config.toml
init_std_qkv = 0.0204
init_std_up = 0.0204
lr = 0.000418
final_lr_fraction = 0.0
Each number is 500 + 25 x the weight over its row's rms, rounded and kept within 0 to 999. Layers, rows and columns count from 0. Numbers have three digits each. The size before them is the row's rms in percent of the matrix's.

# gate: layer 4 MLP gate, 2048x768, rms 0.0172, rows 926-943, columns 256-511
# up: layer 4 MLP up, 2048x768, rms 0.0164, rows 926-943, columns 256-511
# down: layer 4 MLP down (transposed), 2048x768, rms 0.0124, rows 926-943, columns 256-511
gate926 095:506504488513445487505522452489508526529506520515483470508485468502514503505481481474491496503537551472458475493510475474538529514481481501517497503499504487521523535511494500537521503533518519513461482540517464494515474495481526533500488475523506481489439472496491479498473530466489535460498503477520509501513512463489493489501515519504476505517461494472510492554499447521477535509501537537485486541532520501502518468490534513509453439509491480518540516492495509474517456495469478526469502506475473515486477500450485479490488536512470478489487508546542516524531528511439542515486525518538462476515500532427471480515491482493542486509485513483500455523487492476434505498532523478543521504466516516470487521483517488526483486498490459562496464507510510508470502546503468
up926 092:466496508469522494503522477519473517533493478452497467479529495523459481489504470495483494441480481463463476454499431471497543467493459537532526448492499542513466449484496508469481504488470507504552510539529482482473498508516473487539522463488524491502561489494488543483516492518465498471496469504517493545558509492487485554491477513495527508471483493477490484462490537432473486471506475463492472511502488438495488511496485482485520497487489495475499497488535526523507494483484469487506519467522469513500514496520508475471497484496551530506546495520462490516500500507527471509469498484497490502493511514487483457513518517499457557494476486519511500506486494504473505504517506495492501491497482485475453506495490526472489531474515520490503546461483521533465488546482507
down926 090:465481501517515523542527478531526491520496565497489488480513484555503481498485469528474503509472506484485482533514504512525477501482480538513522506521495480497510424501499477539472477510470493511491566520526491501497523529496497492522514485513541516475500488524538491474512512479499515456528507461531461510466521532482504503440483483459519492499474493484490480516487475489505493545517504488463477484469511492509488490514520458520483505501445518518481463477490518512526469508507476530512479522448478509518434471474484521486501498477497472513481481500489537505487506481490505527495513515502484541454490481511514461516539568521485518529502478499501489478509513544509520500500532514494517503502530472479466532468525477517494529542483529520491502502499513533504503508487504
gate927 096:470528498515504508471469527491504515498545532505489524557527444478533444493504476544502472505557488517479505484461442507569511464480489528520482486499486498552506492519457494480492496527489535529500536500465550506466474552509522501513498459474438511477487504530501482453510558488492526495451522479478511474453530503493481526453480512524534498499495516501525494543515538512512470492478493489496529486475502553504531507506503472497502511508487502520501519504464490462487519456498506511494508486458473488476505516508510512531485477523474473539497490479511503489504531499527461493542518498536518516516510517503514506485507517502486483537506499491502535491469503499456479470498479451480491493499478490452520518475563497470488530493497497470490510472479531575476493533496507
up927 099:523495495494512509530464515516500504528526511468481497495476541494524486499499478512480502481532533508517507488482497494518483495464496469495518520487478482543491530487524431539578486558481490506486489512536498513516526528492481496515499495513458511486466459500470473492501444481498479511516524471482495509490504476490516503506531510481483502484502495468489520501502438510482501475477526509533495508543510503465473483517471498505563511492563485560508466508460502512525507459551529496442482484495494525493541517491468539512484478512492472501458488495522460538488500502481463471534531500503527490541487507490519517508516474545562508465496446512559479508488511504528470481485495499582471559494487500524485463533518463518493467481465522493496525506511519499539551509500520
down927 098:508489533521488488501496514493510512527510513479491461514508481507473516500473487475541495526523507530506514482494515470522504498544499537487511487539514458509480471503525503518496526539510508473486492530479509498504516504494491547524536480467481517507487443484481467503525472487484521507445516456488555529465490500490494498520552484512483509479519491507446519498502499526517480494500530496518486509516510515496513497517503523488503502539575544508501490474507493523529476452520539507498475543535489524501547509506501480492514463502485513512527510528542543501506513493486451491506515492449486492504488489524520481544522472499516502489511460464528508503556516516499463531516518483529521492518489470493485486519472485554462503476491498512526504468526515500513519453494518
gate928 097:510485493478451530473487528471499504513536496483499475497497534458525501469460523458527511511469516474504507517490482550495523486476458483497511505491499531496476531519488500540530453505482533491527484485501516486541478518517453492497480487477520477499476483519500468506474516501488507481484498486491483544483460531524487530503498527523535522460498466471513535504443476476517545538454485467497459502501542506512530467463529517503531473500531506507501496495484492494511529486495483454558545515476475504534475495508515506514486458497523511478537477493516473518550482500526511507484523537482478483479500505496481477488529492516494480501503505509506542563487451516490495519502472483469503489527493532446484545491467506479508500520506468506476471442514505511502511500492518
up928 101:478488490504504487496499510510490485489506493520532527527512565504510498508505510490487486452507504550442534475542490468538511523470475531521513495543512473502522484528462493521485517508510469450477510488467454492439507504534533488475494494523461487516440525500504508475508481555545499530485569460551486499522523478482483544523498492536509483482458521479489488495541527508489491429519492462526539505493510485506458477513459491545494492507456499491519478517519497508506504483478530507547464511507554555463472473504492474492544511544482496562501521497467502479522441465537500508508521485487524522511507485496522497531521503482489471501481518539493534468501476463509527470511487497530524548554476506502505512534495534536551526466514567527526518502477507499466513506494493
down928 102:525502486513503504489496483546500486495495502514515459499527502516547486494493550472489492497484501509450504468536489496514479494522487483507510523509487528502464483473515518521461489497492483494510510490510490520491491471484488514490507490497488449502474484518497528462545489503522505535495505490514522485471532503490470526503520484522524491478448513491509505497464468496454476478471500482483522499501528475516521473489469463485521514500447490526515496539550484500468496464506493500546436502484540514522471492495477500498512560480499501488490481522521486493487472486508510562525530482518515508508458471529511497474458511526512497465476536524475483524499511503504498461485512513526496547494420485469530531511487468514505492470465520495527487488485496507517502507473510
gate929 097:465538511526491488530523479495488500518487508519497508524473450519506507470497528492495522583485458487496503490506510483452456496456500482446488502487506517502496498511533490471508492516535468535468509510526484463490499539518499478497509549522477514517478487499540536525532516492484491492496521500522512481519485449518498517480514499504493518502508450511504493458534482502512487470515487499488522545537546507497445470491521515512505544501535483510506478506487479498497489516473504563449496464508485501518493468494492484473498520502504450497467489510515483510480468500475464485510511474525478530495448488529566518481464521484509500546510517528479517510493470497526513492455508472510456467494507460513499485535513504441517511487540463521499487524467489447518492477471523
up929 096:475505522472489493521501537510478498515534514504515495520539522501483519533487512487427472534483513530531535537510500483526489484511484485514495479526498455505504497479509457526479500475534505484528483478550529522465505470495528462520522505483484509521492532487537449469531492475486544459486516486490536503542490471543516504516524489520482485465477543512517518541528458494503467478475513514549499544528503515498464481512479460468454527434495489521483424511463471516469520510494497451481483488508532542461496511485483521516521491486518469492518470545477519469478552522467489505516497494466506501542470545511526475518520476472524493440490462499507517516487477487493473498533520520469478536476495513500455473484507454487463515475513500506516488511537469550521491510505512
down929 102:467455500462526529493477519493527480515503513515497508501500499489540518472457492513469502466481504473542557480503459494529540500516513498487506490541496455531506477501498491514448507481487503476518469462543512507516495500541516521470515487517502486487485475496502506516484490488448495482453452476507480533466504519519516461529491514467491486488468518523491512505510513532479485522420439501523510480509484492487468490459489484485469498459503470511509538484515517500513480481471521487477510506519486498479493496465503477499511488489503546510513504508491508512532498522501534472523530527524506523517552448437485485504512471530486481439513458468527507471536504517494456459505511518479543534531566522486518477476490490543523472520475468522515489546489494492498519495516467
gate930 104:533508498487467453489460546466475489502515492544499475496503462469550508512445467517502514525524556522518553495508519485523473489493480513530508505498523485510524523517507565486523546461473484490522508488512523477482485468479459456512512511545482551522503526487473559510504495542522454486530467527459448519497537470474482530545484488470483495472507464498478528496524494513474497490485488462521536490489470528521510528504550524475513522532480493547500515478509472523555505513490555500540501485489444519529495502500491479512492480485518500486511495529530507509537545494446493509509495548513486487527476522516500503509489493478507474529513457487540491553440571502469492461516479511515510516515497511522505525486512493460529506498486500510471520476487487489472428433474487
up930 101:461505518481508453512471551519515500516516500493503523502522458463513486542493517530491523548504528521476538483448472476518476470484549490529460519521522529507501483512531516455497521513496474512534534523505463512539522442496512541532508473466554480541507559481520474484505458547546482542542488518478479536521503497511505532521488498535475485495474523491502546505512506456498491500473494488485535512541495512486513563527513522503537532535491475532503504493483488559498484466505479468499499528525504488512489468522491482509434520451491512504537437484506489490514469497508444542464510525500504486522507529507483489522462510500499495551493494498500532525532530542518477479521479488550454480512502484510507510532495502538495447494522477477477519470481527508443522489466491
down930 103:517481516505515492473462520487498461488505492517486477514511480482497540499469497544474516498491560510465507497503506511536521562538502506537507475475479540518497491537494528497478543494531497510447490528524480486512506462483505546534510529507503492530532517475483529499512454498514458491568486503435500508533484522468499502505495511518498481439488529515511516513476498502497493527463506498485531478522505506479483515502528527508506501542509501518466494474521456513502547508502456517504479485489500479480498476512478441518448480485493478503509470493516455503534511494485497507519509473466493462513494481519504504524496502500498543491494456532466506512476512567511487521502450498513451473480483477488441481517476507500526457523492511485498537503483515517482488475504462
gate931 095:489490524439480490482484495487518450465470507508489490491547448484531496507509490482525509475523488482486503539496521486531518458494509515528487495507490513509510530478495519507493518533483505491511528489524473511536518484571473484498493534464550484503560459535519486491513481520505460525526482496470459447525519486501477546541513488467486509520499517498576538538512494460478467514520480504499507530516492515491525524551472483532535533477517487479513497453489508508480500522485487508470537473566471490504535542522477479529517516490502445505499477480477515495478496505526467478477539527515489460505497503496498541509505507494539456511462484501516506530505454506528491502465494471512519468499515531522517538521468493543508524453556482508519501520465511503489521495511519
up931 100:527489460522507476520519515521502503497508491545501494527513514483476525491489476496486509531518489478474480455443439532442533466489499480502544483498537515529471499477506462515514488466509453505492492495512554480496473490451485581503512510504483536484519473557492566509479499545486471498516468475505499530549508502538490481488511511538453466481530502462503515489499454494519516481540498519509523501468526494509495456494525489489494459471493491480461516502513526436487510503484514522500468498436447514472464501533461498505471533483465496504537469476476498456506470481460510485510484547505524512525536514494510490454521472494476485500513520495534485534503518500486486518494513514523493523500465554486492509549529526508506506524504510497464504504525506506516516515518477
down931 101:457546514479476503515510537487520528550500489493486540473492513478523515477500455506479490535498516499500499493493459478524537510474500470487459453565542516528514530512491452545488518490494484487459483481526484507507452437450484500524478510506503470506525476508493514476477473511501463455510493522514558554513461503502506492502543489516469453474497512437504500516514513513517489548453455525472503470481463428524502520490505502506506476501510548501543472501505500461530459489489513510483529514493486479518547489538534492495502556474511501498501515463463478488501469462524478481493537494488485512454505492540477484512496507511507490498499449538479543499435489503468489504499468490537483484506469521543481479506494489507495439513471516517500527473508524493498531486473453
gate932 099:465542500466504473460525540478521517493511499504485476515535500522503503513492484505536491532482501520489497496508490479510507526518523480521502510509505518531502495445484514484471525485483490494503483480479502499557495482482523515515530485502527490487491509515526507490513456518496479505540545534497501500487484590508543482531490505488535493511538499509503519496497505464482492537534479546466496505543503482523490547477507549505496515512488455536510484467517517504504487531498510507438467497508541487536563475463497505496467467469498488534482483524497498511488499483468481484509455547455470496494542505497481483525557500520505500503510514546524454543500449508476491481497512539505527451476498495494472518486524473490520506477519501481440475492448479546486456514479523
up932 099:493495513469508518491495494495486522471485468531512475528530522464495476458528515490523510504538480509514481514469482511479502502516509508510480527532527467475539460514497512464517501498507532505493521501504492526467520510490548505504531470483495469516523500504468498499466507523513484469435487495457506524437540473496492538470479482521499506487509521498532515495533527513497501499491531479504517496493515504555504484505486454527553487503495474509519541519536523446487524512535476470493499501514472476496429498513491509501530465525469476499511441513541528526463492501534529478482498519493558517490478464543507494495456529476512493495488489479490542488444522525470501490482503488503464509505492479484506456512526487450513517458525454527533503517512528485485523491518463
down932 093:472539491477535469453488529466514515493497483492486515492517515497487466500545434505496505532457492526476465481445469477543466499517482455566467498494523532484484512486486502449467511466516500480497515492509508479539487504489462500529508502509527489526459498482516548455492467532464487479486499468485503485488471563468497508563518464505518477516527483499504511498488482463513488485550464487483521512489504458543498525478504491495550492492502490483538470491499500497512545528496508493475525505487516498496521498471485475462474507488508501532524508482484510497462517469512475509532467530488511542509495477497510490514527521490501517533509504510491487506467470497483509499528489536520515471519506455516519509502553468505510479542544516472457456463493473499482479495491493
gate933 096:525521502492476475488500548491481474506490517514489518508502501448463451514515496471532513509502512478515521495504491503467517487492477487517489517495503509470500518466508544499489481473513513503526515520508516495504494503475517490503486467503507512534469475453492494529503528446512501469489489455494496494542472464477542475488511489489467491498534497536507538477494505499486513535441540503513467476503479468478520504495526503540492524475519484479492482521510499527494511558491502528470504490498517529512538486533478443511495482530517530474478526567471522492515524522464483528498465491518520511563493504521489516497501527525494468521521520460507465529440528535486504504459499518464487471531523503525530471491510501448527465507475455518510485505469534521503528520455480
up933 098:549505454540541489548507503495472507487458547481480539499501434493503527490441494517527513519537468499499507533498505486507461489492486493506483514497518490506527464466523504499503538483537473519453511492487482537494480482502499537501509494485513463481533510532518525492544479474529490546519490515522509497477510472525469500481505495489489529458500451524471505504512524574525513490540433473532531452510501495539471504480458478492478506510489531539519508427490480507516498512514500479476509465521512484489499516534507541465522515501437496560541474481482497479488459495562493492522486529463495487478500473522478480557514454512493549503502530485481498494495491474509487510534477469532492520500489506491534495489524484508484546507501489505463485540511478490501486465507500
down933 101:504509491462515504499515508446496475517523512495478521457502454507498504535462477485541475477578492489457493549506518459483477521493512474470440511477520512481509524494505575541507460507485497487464509526500483502482514480496523541533508513523499522494540517467496484510459496501550476492517481439504518504514515540497464452504470501519486505516505468546505525503468520495481514530544501500530477544504459526504552505519477467507465518540458472502523509506523538490520490518536513506482474436449531522521486481509497491528488492532444508562528540490458524532504465511496503519529509475432505513491540493502533502529536500522496490517500494503475485470523531530504499436495480472502442438546486498564504533513526500471513483509474520508521480516491476520540491517531459
gate934 099:485532540493522520490468513518476473525508481472504515498505442518483501493494544544536556476505531477502524484527462529489444497487537498494509495465518552544499507491507486514503424462460519497487511523529534496526484551475491507477489539521505533466454480518517508496496517484510566472489511508511488535464484516554490503508528485545505473508444516500497525479493485548472526493525491491505509493463513533459529503482487528491473529480520463482501540504480540505533525498464500474468472485502516476526441500452472512484470485526489515544475485466488468482466488513510528492537464531499504500487524499490506522510522503480516507511504497505470502551525492502481487511456513506494504504512504487507525517522486501504488498521464430484494497526492466539535531493481535
up934 098:522540457504486477541487526504494521503461503510479534522502494510469516483500507492471528481518507515495477507506488478522472503534505531504420522518480506506449520503468519496524479481543530497539515475480508551515514493533581492454519540471508501494496529492466515502489508507532507539523486513492499505477487476488518483502522521526505530498529520483489538443505534509458491532505462485495466520518517466477510501533491479505513484479496500510508465532492455511547525497483487522520514506531534455511484536464531492482433501486462521503492518513475521494476490548577542511508513516495483504457467461493495490515502497485487478472491467509538504580487511475482467503473520479484514493499470526533531477535476491490490505497504491484507521486521515468512522509510519
down934 096:502494476518504507536527537530510495513453495510497512537521480495453568494509497510467504505540484485498517511510453466491488448506553524511501473533502476550474502541489508494475503472532483517509509506469465525497474465499504542461485499488511473523481542523484531565518542466523526552510493505513491507452498474493507500527505506528474515451468479500472530475503519522488530534487479532514511494500547452467497474504456547468521484445501483524477459465473482493527492533447506479480518506543476508532523491478490513479485506528446489460507496508461488491464492538483515530503490528506455476429449525508497463534557475516511547531520463511517509521493478534484493527496528473465504501541486522514540520478484485458475505516502488540493534503478477499490535500477471
gate935 100:483505497530527499531535535495506491482504486513519501505461485517502481502465442525482483503491504469493499520502458495507508469535507511529481527526532516514500507491493501504540539479492498503465475493503501475484543490538519477484490485480519514468492511530485523490530503489487496517507512426508486504521525517488506484502492527461488504511523454471514495508484516525471483507532496476486511537486464506515464484478464519489585483568496525487530518483544492501520466488434536537471531494469467470509508489536499488494551481507525530501506463507530490499453503462515516528512491505509453518476464534467513516463494496464492486511496556502511516490493474497511510439433443537466496483532477496475507494520476525500474497493500502478467468476483504489444504499556497
up935 106:504507528439518521515488484535513535514527509506511505524524541494510503511519523502540480515493462496498454483473488493478501539508496470512491477497496492525490469467482475519528495515513477517506518515505501525494507470509445504500521492479533523510504502489551495491473473480542490474508508490521491517486496489514482480556544505503539479527532497497510501507469513465492526500511490509507493475527542487447534481525551496495507495518514492470501529511453526491521508486517484485499475487495478499457530484484480483484464545496494502529463506486463501556510540477527501459477559467501524534479515476459469445469445489504536498502462499517484466494490508486502514522537479493454466480440493486486510543508500489536485524524509485494486553501489454492484484495541493
down935 102:469484535524502530513434523485517507461525495512521502529537478517435533493499470486506504498524484511462519456483519467510510521486508493475534445481511519495523478479481484463497491508475498510468510530548527545497521510524458502489506488488475522517508519479561474518443464518507500456457500538502543509498504497443540495526504480512488508468516539504499504518528520471504487518488500492462518511522482527479499509497466515507513526525493535501508482502483506490482488501487385496461480500501465482540503454502453478477476498473484513513485515490456494477530479520473472494510525468487506481463496542529517507469442493529531484493488512478505452524499545517498501527522496454532509504471515517528482521516515503507495488497478507503496532472491490522484495497524521
gate936 096:503466525501490496522495484516511518545456483508499525478467574526473494451462500506527465481507441470505471517490473518512546493518503467510516488522485495498484455521482538504496486499477517487514503509501503426510489518474495513502491488507474509542480486454528533523482531508508462464525496501498462547550482537528498480485506506517532482505502489522449545490505480440480511500486518519538521490494513480488470499486510478502485495440512456509560521465506512487512559536515498493509496499537484498489534493520492484467514475512522510513514486475480490480541480475518524470504487505498532514542509513498535535486486503509518486527517516532473491481475513484456468477520504492456518502474493480511476491516480477516492537539496479492477501495465512511478465512445471
up936 095:525523468471511465458477523511509478510487554525469469524532521509501506535530497492491502462512482548476505523534514542475514532524468544478517522475504498447481531455461520536538500512530501525529507488516506502513517548524507466493503517465512496466487520493527457510506536483474499486505516464487475483485448487538529451471518516478464486479505479517515509550530496489499498489497495518542502478504517524471478479503482471474505509511505568480482505508536426490492470546470559509482518481469496510524524490540509497496522471483497518553559504545494525511507535549459502518509482483492495439524494519567492506479487496462519501483481496529475504506460477528538502518478462501488480499485565499502499502481491484510477528494465504466480510539496514494518463534485536
down936 097:541554463478496504511512528538500485513505495518476464513468501456480495517526511506504497484428575538511520478520498501517500510474499546547494485497513498488509500525502507519548505479449477489508513478508494516501472515531464485523528500535538478480493550493497531476522480523541473538525515492501525532522531499537523531521524482485498480490495511493518493459495515506545509513469533529520507467497472512520500491485458489518504569453487459506509544503539495499500526527528475473509498475530504490456472468539525554540529561489514493503519521543464500504493455523456489527498518508494521498478536472487508505497495499481457525483511534526481523527498572491504481487523501516451544533468503523507529506447502514465509523487503486490464507509540527453508509495493530
gate937 104:478492475475506488502552478472459489491502517503460457514527497515526495484486505529519497538502496517481510492494459511478520530479521514499485495476526497497432485530552480494501521555493529540513487486472523494490502493495502531481461513474528514470496507520533537503522502439496526488479515519489489566459514483493528512490488485501486493524494502541534519516521543555540518446498523524505505530524525518496479526507470460482509505455493539505523485542513472497504478497503501485459460538549491490511516502480521510504486495514476479501497489448461492488493493500487497495504529500536528479500509471499485535527489482511512473539481571477462496458454481448480473497473485469485480499467510478537468472485516469499499491510523492516504531505487494506522525482498496
up937 102:469535516508509488515460488509474464497489473488409489533489487495494496496507539492508453493493515517534520483469514509471517519489500517509482514470537461443456480524504516498516477491507501486481488473502518505508479498510555486517509516493470484488494484507511495539528472461514494508486517564504503523484514461521501514484505482535479479505520499497476500544541506549510502463509501537495540485456511512492542492511447489529500502488478533491535452515481509498567521480471579487487486462467511503439480495536456476523472508493513515518477481496488439479514501493482518483477523500494495473488519509467511520444520531486483492488482526543465533531499495502515455558482504477506494520540455467467524489470510496530482496500518518506515543469573495483490529481477517
down937 100:509485509515467484516512491490519493475536525456505486463463511474489488521489487450449510497478513495508546475481468499464485481553498525530517507469529489494510518524514550562509500490496469528470492495487478508470487492494490497473528514533476514511452493482539479524543518474542508521509495543520527507524480535551505487511506453512460482491509483500479495516536494511500506508488497512517544469529497494498519479513491508504519481468487504452534492522475513483521536460482502479517491515496466538484485514514516501509499475466521531485525483499503463441506517540514498481441515515492501511471519467488501540515522531514504506495499528475510494489543495541505498491478489476495491479495490501441499497495521545512507522498478498498503503482524466474546524507423503
gate938 092:492500540499520520508474495458498539575479512492519515518481510527528496498508523478550512503480432491502544502490494508502510453507469496461501504518518483524511511496535526492480503466482517486487492490542477478479512532519490538545516486526454517489528507476500500519504514483472519511475517491470467463502482475502490465491502476544502497515498531541501533465523517503525477499516481496493562506495494449466559502499441511489513455478483559493512534471504500517555471462517521478499531495505534513495532456501499452484516461497533502495485531476501511515514467538522490506450504513497490485471488466519508508475495536509522529509493538497517518462534545439474497515566546493524450470557497512518504471506503523457518498476514524535520505465511536458494493468476507
up938 093:507484485512485495520497538543421509519483501448487480494491530474546503519509532503509506528472468522455493554518463526479538507517497501521500480490520518478488521499495517500508525497549475495479480558542465482508519495469527495515516517500486527525507566484491512490521488497496522497491495510515492501489492470514494499487510494471497488547506471480504492525513499498476531519527478449535487509485532493469451494558544532486518488521474447498506482528513507517497496521513513526487480471496494479494507513504523531523530488505493508503485511484463519482500485556475474487540438481478484511515475533484534506524500507479522567509503514490502467495480522501497486467498500490506496543488463496520493513465488494499500555480455527522493518469515500460469509523506515
down938 092:517525525492501507500501470509472539484467520518485471521501543516545487502485490544522463517507481486513535519493509494527482552479464499549534486503500535524506502484522467491519467558515485493448475504525484503442488482509534507471427523535481505512510483507519482511478538498465509502529530499512498512487510485499444491526487530527462542529507485461475502538518505498494500525513504474502483490528489488496476496529529547467499502516522443520530482522493537514474461519489488504531504473550519516464380493527492520497513483539517515512485514544505503469493461539462485472492491451511511464468465550507499543506495484491497548514510507479444531500453502544471502505539482455504471436474493488497482518536513520493534535504496512504489491489518514530472504485502490
gate939 098:550505513481438522483489532477512496494535535497475516482511556512496494526486483489553532521513521529513480478496504532475504524537513502506497459524450510513492466488508495489529458509528517519512498536493482539504501497527428468522529503483454511488499518520483568481457488499520481485522506520494510523531481545497502491519558517573490503483503454479515470492488486522512496492478515520491496489458519507469515539516506546529511450511504457521483501511468511504530497491537567533532500437467471518504500511499499494530506497488519503503520477551511460506467538504473511449494492517485468447466516514515501506502485535507503482474490507512526549446497496496484503515477478528481467484511503442514464520493485512464496528503499500498479500453505489535497509523510517
up939 103:517498495496507506506525517498494478519525501499512516508515511500488479479447483532476479507458474555472458513495510481490462502494518510547541487518524493497507494552537526510526512522480524528522553506495459555520513516514530474523498529496483485523482531533555500472483493452527533472536488502482528533507481489470502533492533503494554467530544479517562489526480520475490521537495479506526507509590526522490462531539543510464525508511485482492482486499511490496487506500506504532516487532519505502496458501468507453565501491516430513492532481513490490523489507516468506528461486467478543491492527454518466467515486517504512517497479493500537492509528532467472488467526478505449474560494526457581496449523482471502522508512474494514519491508488502483501510540495459
down939 102:549516472483505527514551496508502458525531492482522563483495524489502438504464473508490486484485443517466503531520515509481496487512504525549518497520532516450468464492511510504495505481487508544522533476545472534492492521511497504510504494523474486480511478508565473513524522469516491514515474503522523484444477505482509498524497504494514522512522489514547504520497491481494535575489474510492520539509523511501495547539491513445526501501481507490548458502524546472517463485525518470482519520540525508498513515502510443556473515513468491509487488494468489488510517515503506554475523477463471496529532492531497480500549478466524533491483525503512515523561525488470502526531516526465516508493494460550503502540470478508524506504489514536482513530518523484505486530496507
gate940 106:516483496523509539527526521471481533497481507547486458570503471477520444492520479509492540506510483513503508501497507513517502508508484505499482507519490488501502515473460501488472513514491528473495473508499502510500487445519447489447486486478542534491492530478503516510452531545555486535498516493462499520495529529524479490508523518525508489514541470522493520482483552489511516486489460488489493509505524497503448526492503504483513474523523520524487512511496482488495518475505482515514554491585496496502511499555477519535513474491533455530513506517489492518515501519511484493505483523477463509479499484511502503503528490494444502514467537530499523522462470455539463525476516492483485485530514500502476508487520493452563475501490498488481512517450509506454506473526519
up940 099:492495456511489527469496525459495501479495467511536529475512512483505524465460469512477485499479528475467517510511529489462547497525501498460477503511515490502515474502508526481475503510526453481501471479528474512504500525478503462508500529488498531529459508518533485493510454494487504422496553492521509466462511565528520470526468509474495506490539515502452514529510523497493475479498489499488471502530465462509505528528502500491477486529498508519546499499508531519500491527530522506482497435473503466505556496489502491498510451512512525531481477496512536510521504474480506539524536497482526515499476466515557523525523512496503483501511525503517488448500500499441512512513518506512527508500520529555479462510498551515504524473459494529494538480496474498499484517465526
down940 098:488497499510520508506475514442496448510485492534508523511512501487506478502534442491545544481528503511464495508503536511543496491523478464487483545533513488513481465518515465485485532495500546492446475480489494431531519491505483512476506491504507520523488509484562564541475463532492471506454520516477542510474544503443482506531491536495508543493528460504484515468508502444477485518461486494503477544494517485438488540534519493462477502553554543503520470530456506499504515501510512494530535492471496489469517519501502508503459502474501442520482481521495491466468497477515503520508514501463488465476493493508540506494487517505492485478497518446552498462503448475478537514487492483513482488533483494508468463475509539530522498513494477478498510461480461501480507478497494
gate941 105:517470475505485479450503530533473479498450470544523494534522552438493498497509477472486517513466497507494480502507490478466478510505478508502506535522479491559514483508540518527488517517530489521507499536520482511513507497463440519506510502481509501516534484484497462519508500508496505531486492486532514473503520481481522481483469552502520522516483499504543522506520491499511457494480524461538498470562506507494493511517580500519517550466475487536482502475540488490520480519455493530496499485499500483531499530482493532538534529569493511498508459498500501542495501479435496466460511471509482447501525549529529528513463484497530503514519536486493475516513483510494486485496534489467480511492487480503492512443541548478490451512465498531522488468513523528473552446494527
up941 103:503461483497465531509493522512499472503460437526509495491521526449491529486506517474509481538468497527499502550514505509487501478515523518474505502493508493535535493536537485515505478496507507454516496487487465516504496520482519530557509510497489468517525485505496490513498484495521489571525448504481524477488514528491492479489484510537486460524462500493514503466509483492490501489492482465509531446565484503510481523510534473527514501452504463452514494529483489503511494480494477481476512479453491508512514524494472509546532526501501486542492505499479550467492512490468482486454561520444485498474509474482482509505479523514478527508503509500482479476525474501539482492523523465458470509516555500541533527445526503528518443519490483534495488502531502548543517481492508
down941 106:484497463508460495504522498484464516493469452520530500522506504470500468483468519523533511498487505509505519545511529463474506480489501493507495435455444489473514469517503487523523450501495501521495487514466482484490533501516486488524506527528480455464535494503486469503514526496500495495539472531501521528496509494529466513478520493473518513496454507519509488493525511480500529456536507503496542448502458508503473489501507470514508529535509498526540482499473503480493499498491455493453463451526497517539518537506469510541479486550495488526480484485487550504488530501547515485467511492487511471492511479479461540536486534574502523498492466498490464497523507461508487515461498488464487504517508484514467517530492491463465479486463509523525456499498494491511506493481457
gate942 102:483517448536540516495491482525505510535514501477547528490493511508510506515534493526514517492502507557499495544534484473520508474461486517460470490480548513527456501509447495552514501501519486520503467499522495506503483529529508495484497524496476471544494495516451491461504514493513467508539511529469526472516524495506496481453498510495520521514523488535440490489499525500474493454474486472473482457486486489517450491449488508507489508489512490490548473484511475494522480474506488494555510482495513548514461452466475511514489487497525533471500510462469511458533503485519475517507439507492513544506505502540529514559467468513495469517462526478511487448488526444490490480530479484491500522493537508511524517489468535492478477509503534469491446450492536499517496493515486
up942 099:490501496504491467489526511492474514519496477493488470523474478472522464511499452483461521506557484552542528509538515486500522528511474469538487508512493518531515477517440511530477522485495462479538506517525490516519533517453476493494506505490493546552497533496526575451507510507495514515508500512529503538460498506465499479503519519536481501479498494510475541510502482504486478527475476461556501512527495513506506489529513511515505559512486494482452504501494485490495493471508528535504489544480502504475462503469496518510540538526507513516521496504503495495446529465424485497492550508529481555505509512499492456485451490500468533506501514473524510514549540538494477503544519491513527532536530467520513480497507551518443446495499506540504497461499490514488481491515470
down942 104:532470512521523483516539516521515463474497492476481477542497499491477570475515507493483499516494463503488448464468487506515528519490517530542477481515486516564492531531516522497448470534503530528491510489499477480490498511501517485504489509529501498525483535495500496529514502518509472516485471485464519479542479476462524534523515460549522475509473508557518461454522521501553518500488516514461504517492499532523524520479503484499501510560467494480555542526538533534496529452468520460515531487547497512530490465521490472513499524497498507515496466493501541495499508497491519497481498526517472454524525483480500518484541497546515480517506495504531496519540492523468549502467548479533509479492554527467522489526518521519514511524529511501485469513523504521479475490505523
gate943 095:488479500470522529546508512517480491478511521471543517526494522513512482494535487461485541576470494489484464505513510478467542529493452481495469496528522525517538515500478471428446490453522477501463495521504518503526510503494539478517460504480484526470526535538541473499461537506521521583501488518496525482455520471530508518551478501467526491536499489474500529506531519507504471513515508501468473542479529511514506501506473515477474567519505518540468502453529459472454534485474532512459447516449518486470519520478518499510443514470515529487490553518511480517508477479512505472547458485501469504539515519469514492506502464487524471574479504526487492508474467446480534495492501471491476476528488501503495476482519500463500468490537474511505520494506498473493491493497494
up943 093:493507506463553474513508521485463462524455487469502523489518524457522515503500492486499493514499514507535463514505572515549523521466497507499486470513522529493480454450518503513471484509522507506472486481486493469490484506495555454489468462473479512531546517495513500489529489543478558493483468519516503478476512530534535511522500522512539448479517465512495480540459491488532517515510484502462524490487495474494499504477450497521523514466508521493472526508480494515529507490483511521488501523488474519491507520509517516512520512475544505473473577493517529520480555494528497506522520486506512530542486488455508481480509494489496494529491483549479464487521522489451485468506483474543484526513458550514502532479541491514479498523484478483499505509492473493498483462528486
down943 093:529527507470520523499510505534551474467510471495465543499447514524487484524526480477494494473539505504487499498480497514482527512472514494491436466496503520530528482486515493467502491529495480456454522529465466522504522529521489484502501478513526532494509510512501526528495503506473455531523503568500496463501534503479480501488507506496454515482456548502504498472527510523478477520465492542499494490495499501500483495491457508499471504523474492522481465492538505460508490499546490507446450492520537533508486469504514516510492526489478538548492496475498525501498505499473481517521492474514467496498518469496539516509455539484524479493509500512507511471502478557564502485454518509486501456519494468514528485495455484468519508522474526557521466535502529492458522521498519